Weights of a small transformer language model.
Size: 23 layers, MLP 512 GeGLU, vocabulary 4096, 11.5M parameters.
Each number is 128 + 24 x the weight over its row's rms, rounded and kept within 0 to 255. Layers, rows and columns count from 0. The size above them is the row's rms in percent of the matrix's.

# layer 18 MLP up, 512x192, rms 0.171, rows 6-22, columns 0-63
size [102  99 108  92 102  99  99 103  98  98  93  97  98  97  98 100  99]
[[107 106 130 160 113 127 165 135  50 153 126 151 127  97 122 160  88 134 134 128 135 150  82 115 159 133  92 128 124 134 108 141 107 154  76 105 130 149 118 107  96 167 123 121 133 132 136 120  98  91 138 117 124 111 125  96 117 136 155 158 148 136 145  99]
 [114 112 167 133 175 116 144 133 102 122 153 126 116 120 132 132 138 116 172 122 128 123 144 140 160  94  94 159 139 131 121 150 136 149 126  96 127  74 132  98 208 131 118 116 128 116  86 104 128 123 129 140 117 119 109 146 146 148 145 146 144 125 133 144]
 [111 132 117 134 114 114 163 155 108  97  81 154 149  94 120  80 118 145 133 134 136 173  96 126 114 142 112 153 141 133 164 105 112 157 133 157 145 112  97 124 138 114 135  96 140 117 126 148 111 124 147 117 133 110 168 115 127 128 129 133 108 140  93 117]
 [142  85  94 144 105 103 133  96 100 119  93 128 135 147 127 126 108 137 159 138 137 131 142 159 131 113 124 129 154 121  82 133 124 116 127 126 155 167 141 156 129 110 115 122 103 122 193 116 115 177 107 111 113 126 104 162 133 160 137 120 119 127 103 106]
 [135  99 140 127  87 127 140 156 113 141 172 157  94 131 143 138 148 106  92  85 114 121 167  72 104 153 116 141 146 103 156 127  99 143 138 129 107 115 143 169 136 106 124 156 100 138 138  99 152 148 120 143 144  85 154 101  88 138 138 126 117 144 135  98]
 [110 146 144 107 156 119 150  86 127  95 137 145 110  79 182 120 124 139 139  95 118 156 139  99 101 150 133 135 113 126 102 118 146 106 169 150 152 103 144 142 111 112 134 120 131 147 153 120 146 156 153 108 130 110 134 103 167 152  84 129  79 140 138  91]
 [178  72 152 127 127 108  76 148 113 159 131  65 137 125 123 130  91 169 133 124 110  81 124 147 134 137  84 136 142 133  98 162 123 143 165 102 160 125 114 108 127 144  71 154 121 135 123 111 126 130 155 142 160 125 150  67 125  85 129 123  72 150  90  98]
 [141 117 156 106  81  94 122 106 173 163 123 129 157 110 131 121 116 121 139 104 142 140 112 109 117 131 149 127 161 118  97 119 108 118 129 127  95 127 139 121 148 103 161 117 155 108 130  98 173 120 156  87 104 129 135 149  93 123 141 136 137 114 154 120]
 [137 142  83  59 102  84  68 119 100 145 110 145  94 169 119 128  93 128 102 116 136 106 132 128 164 149 126 160 122 172 110 127 104 106 150 102 131  90 139 148 100 141 120 108 156 115 134 120 129 126 132 132 136 141 127 136 164 115 169 109 116 138 112 144]
 [129 152 126 135 145 141 131 148  87 122 135 139 103 169 128 107 107 129 147 121 142 104 146 111 125 106 148 114 140 125 119 133 147 111 139  90  94 161 130 167 124 196 136 109 113 106 144 116 114 121 155 169 153 114 126 124  98 115 131 137 160 105 177 112]
 [155 114 139 162 139 134 109  83  87 162  99 138 127 115  95 154 151 125 132 128 147 115 131  82 106 152 139 139 155 159 164 137 119 113 137 105 127 137 127 131  97 120  87 106 134 123 119 118 172 121 159  95 124 129 100 116  74 163 127  84 117 142 113 121]
 [134 135 136 113 118 107 141 110 107 109 160 104 150 145 128 182 102 160 136 166 139 137 139 134 189 115  99 124 158 150 172  85 141 134 166 178  94  95 106 152 134 145 107 106 157 172 108 144 122 163 162 138 112 146 175 146 146 117  92 140 155 115 126  97]
 [117 133 181 173 123 148 120 150 136 121  98 130 126 143 118 110 117 126  95 142 154 164 129  70 158 118 123 123 154 137 112 127 125 130 134 113 123 131 147 147 119 162 104 137 149 123 167 162 117 152 116 124  78 126 111 137 109 120 127 113 127 131 135 132]
 [125 122  98 121 106 149 176 162 108 125 114  83 121 114 151 169 118 143  77 123 154 145 161 155 124 123 117  98  79  99 130  91 111 117 114 125 144 102 147 143 147 115  85 131 145 114 142 141 105 115 139 111 112 165 114 115 124 123 123 131 107 121 152 135]
 [140 133  90 104 132 152  98 148 116  93 119 147 130 126 124 108 118 125 109 148 115 147 128 135 158 134 129  79 133 155  97 164 140  81 163 126 144 126 114 170 127 134  90 129  71 112 174 128 119 114 100 129 106 147 106 161 156 136 139 128 154 127 157 123]
 [157 126 147  93 101 157 108 166  93 105 127 161 103 120 114 147 124 162 115 148 129 126 115  92 144 134 147 101  84 111 139 118 152 168 128 134  98 122 134 108 133 110 125 125 107 126 116 159 144 148 152 149 112  83  93 122 149 150 101 131 151 151 127 164]
 [130 119 178  95 119 168 140 136  60 130 129 135 155 101 162  83 161  87 125 142 115 159 153 104 145 164 134 146 128 105 152 133 110  57  95 106 139 119 105 123 113 160  85 111 131  87 117 135 147  96  99 128 124 122 113 101 158 158 136  95 128 101 166 142]]
# layer 18 MLP down (transposed), 512x192, rms 0.0928, rows 6-21, columns 0-63
size [102 101 106  96 104  98 101  99  99 102  93 101 103  97  98  94]
[[189 157 108 114 130 138 144 124 151 121 142 152  53 171 117  90 170 122 151 111 137 140 121 126 142 116  91 119  80 142 127 100 122 132 121 136 136 100 129 146  90 119 136 100 116 110  77 136 116 121 127 122  73 114 127 178 131 123 111 124 111 158  85  91]
 [164 153 151 151 121 130 130 119 115 151 107 138 110 111 160 115 123 138 136 159 116 126 103 106  68 145 113 113 135 150 138 131 108 152  99 158 105 129 189 148  87 121 100 163 107  87 112 135 112 130 167 151 122 122 154 142 146 130 112  99  98  62 143 110]
 [ 98 134 136  90 117 153  83 105 123  82 129 100 134 129 133 119 175 117 148 101 127 158 149 108 116 160 176 135 171 136 163 120 114 146 132 140 152 123 137 147 114 140 172 148 131 109 104 168 131 117 129 106 143 112 123 146 129 146 133  83 173 110 135 130]
 [159 108 137 123 122 156  72 195 148 148 135  93 152 127  92 116 120 153 130 169 120 142 126 153 148 154 112 175 176 133  99 136 138 115  92 151 101 140  79 139 143 106 172 105 151 131  97  99 169 124 114 101 108 117 156 110 130  86 113 141 111 154 154 147]
 [131 107 100 141 116  99 126  91 144 130 171 124 113 147 173 146 106 132 121 117 111  73 161  93 151 120  99 161 135 124 130 156 111 101  99 119  93 121 126 149  98 162 132 130 167 129 153 144 120 112 117 166 118 129  97 124 165  68 116 123 149 142 132 104]
 [128  87 164 133 107 120 122 151 164 104 131 121 113 168 117 110 150 117 115 119 111 172 128 119 127 113 147 131 124 132 145  97 109 110 102 161 126 153 131 117 123 135  89 135 157 158 133 155 108 101 105 106 111 140 113 109 120  93 114  93 146 126 108 154]
 [127 107 160 123 116 142 144 129 145 109 147  96 165 161  90 148 105  69 113 109 167 137 124 156 100 124 116  94  95 153 144 120 159 108  94 133  84 141  97 114 158 136 127 124 112 162 153  97 136 153 136 118  98  80 107 108 115  99 155 140 119  91 123 105]
 [132 102 135 134 119 121 136 189 153 125 150 140 146  93  83 152  94 103 121 129 132 119 135 103 133 112 139 145 162 133 134 126 140 149 161 157 149 156 135 163 125 105 140 112 131 131 106 115 147 156 142 126 100 141 119 145 147  78 120 126 105  82 177 110]
 [114 115 113 154 133 130 164 148 155 129  82 126  97 107 136  89 123 126 111 138 115  87 129 167 114 119  89  86 135 145 144 137 120 128  91 123 125 206 113 106 105 118  90 123 123 122 186 142 143 110  86 117 115 124  73 141 121 123 115 136 154 107 109 131]
 [ 96 119 134  94 122 104 148 108 125 108  90 120 123 122 203 198 157 107  97 156 146 107 129 120 138 153 115 127 125 151 146 177 116  87  95  92 142  98 157  85 127 119 112 153 109 124  99 148 150 123  80 135 114 138 141 160 166 127 164 124 153 115  94 144]
 [ 83 134 110 156 141 118 147 138 155 126  99  96 136 189 122 124 116 187 101 150 223 137 135 150 137 111 137 123 139 100 117 133 154 125 115 115 128 118 145 140 130 162 145 134 119 135 126 165 117 164 119  78 115 164 116 168 118 103 125 123 140 132 119 110]
 [160 139 171 186 118 111 144 107 149 118 103 161 118 131 135  83 133 146 126  78  67 141 114 152 101 125 112 162 151 112 125 149 141 117 113 103 116 186 131 101 109 157 143 145 142 103 129 137 103 128 128 139 134 122 121 130 119 129 113 109 115 174 138 133]
 [108 152 123 110 141 130 108 124 147 114 104 145 100 133 120 124 138 120 130 135 138 127 166  90 124 163 143 160 102 124 103 140 128 143  87 142 162 124 145 132 189 121 112  96 154 132 126 142 181 148 115 163 142 104 119 177 148 152 172 159 134 169 157 105]
 [143 140 118 144 147 112  93 104 131 119 154 101 109 152 100 125 186  93 124 130 122 124 111 124 103 114 159 164 119 121  98 143 149 114 143 138 108 153 114 116 113 125 159 114 107 129 134  91 164 120 107 100 145 123 142 129  92 149 116 147 186 148 136 151]
 [137 155 114 119  95  94 155 129 105 120 112 155 127 109 132 113 115 124 117  92 174 104 133 163 162  98 126 166 132 120 153 119 113 127 101 140 118 119 109 116 127 144  84 172 125 113 122 115 118 163 175 131 141 133  77 106 139 107  85 150 137 156 109 124]
 [116 140 139 150 142 139 157  78 137 149 109  92 113 151 118 124 138 110 126  78 110 141 128 124 108 128  95 122 159 150 124 156  89 142 137 164 139 183 146  99 114 111 153 137 151  82 155 162 122 105 150 135  79 162 180  99 106 138 105 110 156  75 125 130]]
# layer 18 MLP gate, 512x192, rms 0.177, rows 7-22, columns 0-63
size [102 103  91 104  97 102 106  97  99  93  97 105  99  97  97 100]
[[131 133 134 166 137 144 124 118 140 150 147 134 158 171 111 169 106 155 148 166 133 124 143 127 155  96 107 139 124 144 125 170 167 114  84 104 132 103 129 141 125 154 120 131 102 102 106 108 158  92 166 163 150 165 125 134 126 159 164 149 138  96 107 151]
 [102 152 109 137 170 121 132 140 114 119 162 131 145 138 131 101 158 130 135 117 147  99 149 145 173 124 152  98 115 130 139 156 127 136 149 142 152 151 119 154 131 128 105 167 137 151 170 139 174 163 113 138  96 141 127 112 148 124 152 149 158  88 196 164]
 [128 138 105 115 127 145 155 201 131 167 141 127 116 126 156 118 177 127 138 129 114 135 148 117 144 149 146 122 134 130 120 120 101 126 115 175 149 153 124 110 149  97  76 132  96 111 129 155  96 109 102 119 127 114 108 137 155 153 139 184 121 155 145 135]
 [140 139 120 138 147 172 119 140 132  99 115 102 165 127  71 129  70 121 137 139 137 124 127 126 178 105 136 147 128 143 148 125 153 107 151 107 189 140 115 100 128 141 106 118 131 141  81 115 128 119 106 114 134 158 120 128 151 115  98  83 152 108 155 169]
 [104 131 128 127 146 122 128  93 157  80 128 131 117 104 127 140 152 115 160  91 106 126 117 135  89 121 169 113 141 100 120  74 137 136 114 144 139 137 151 130 110 144 110 101 148 154 139 156 155 168 161 118  73 104 165 112 154 142  94 121 120 122 126 112]
 [131 122 124 105 137 160  89 136  75 123 109 121 106 127 164 128 115 110  98 123 135 147 130 113 152 120 136 113 149 129 142 141 159 112 127 141 124 157  99 134 130 135 123 191 175 178 143 120 195  99 148 142 160 135 119 135 119  89 121 122  93 134  82 117]
 [118  76 140 130  98 126 123 122 132 161 107 152 116 136 157 100 134 110 138  98 143 151 103  80 144 145 137 102 147 111 120 130  92 129 151 158  99 146 142 115 112 107 163 110 164 123 144 125 115 123 120  95 115 155 137 161 107 121 154  96 139 127 144 152]
 [147 141 109 139 154 169 109 131  98 120 153 127  96  96 132 150 152 127 152 173 154 130 113 116 133 119 135 122 121 117 133 129 123  96 122  92 117 139 154  98 152 120  99  90 124 112 121 125  84 157 107 154 153 160 140 122 112 145 104 145 116 107 136 129]
 [116 104 134 125 145 107 102 111 112 115 129 142 140 137  88 130 140  87  97 131 131 149 157 120  99 123  77 102  88 170 139 119 123 118 134 146 141 159 155 127 119 105 111 143 125 116 161 120 119 153 112 124 110 107 155  82 105 123 140 145 145 127 152 126]
 [ 68 137 121 115 130 110 151 164 177  81 152 114 101 163 162 116 104  90 122  87 114 140 116 143 173  95  97 131 117 111  93 117 149 137 123 135 141 118 104 126 141 140 113 161 150 127 117 151 121 118  90 164 144 127 116 171 143 113 158 157 162 118 165 146]
 [ 88 113 142 135 113  97 126 131 115 140 108  88  84 167 109 154 105 161 136 124 117 152 120 123 143 118 138 132 117 104 127 157 117 124 161 146  86 117 105 156 125 117 125 104  98 105  92 147 149 106 145 145 114 119 136  90 126 134 154  71 128 126 161 109]
 [145 128  81 125 139 146 113 126  87  92 119 143 154 132 150 118 160 163 107  93 109 181 129 135 164 125 130 122 153 156 138 123  76 106 100 106 110 104 138 146 143 142 127 125 125 103 148  86 154 111 102 167 136  71 140 160  96 105 115 114 107 104 138 136]
 [127 160 116 106 121 173 119 109 166 113 142 137 148 116  86 154 110 114 134 130 108 155 104 147 149 147 118 137 118  93 115 130 142 123 162 107 112 129 139 109 126  82 120 140 156  98 145 122  89 133 107 163 186 171 150 115 120 105 111 123 139 124 156 123]
 [136 114 104 143 130 141 177 105 134 165 114 109 146 158 113 131 154 125 148 118 133 164 116 141  96 117 108 175 144  86 112 124  93 162  90 140 132 161 114  85 149 132 151 155 121 146  89 104 156 116 157 125 118 123 149  97  89 112 145 132  62  92 103 167]
 [177 130 122 139  76 109 123 160  98  64 135 121  81 106 109 162 117 126 101 146 145 130 105 141 118 152 181 116 134 134 119 156  82 136 116 113 128 169 116 107 131 129 138 108 105 163 156 136 133 123 140 108 124 115 156  57 157 174 136 131 166 138 147 136]
 [ 89 165 114 119 129 118 141  77 121 124 157 177 106 181 136 111  91 144 128 128 144 135 103 138 120  95 129 140  87 123  69 180 125 176 129 159 135 110 144 169 120 108 146 141 123  88 166 139 143 116 108 102 125 165 152 125 140  96 104 132  82 130 140 147]]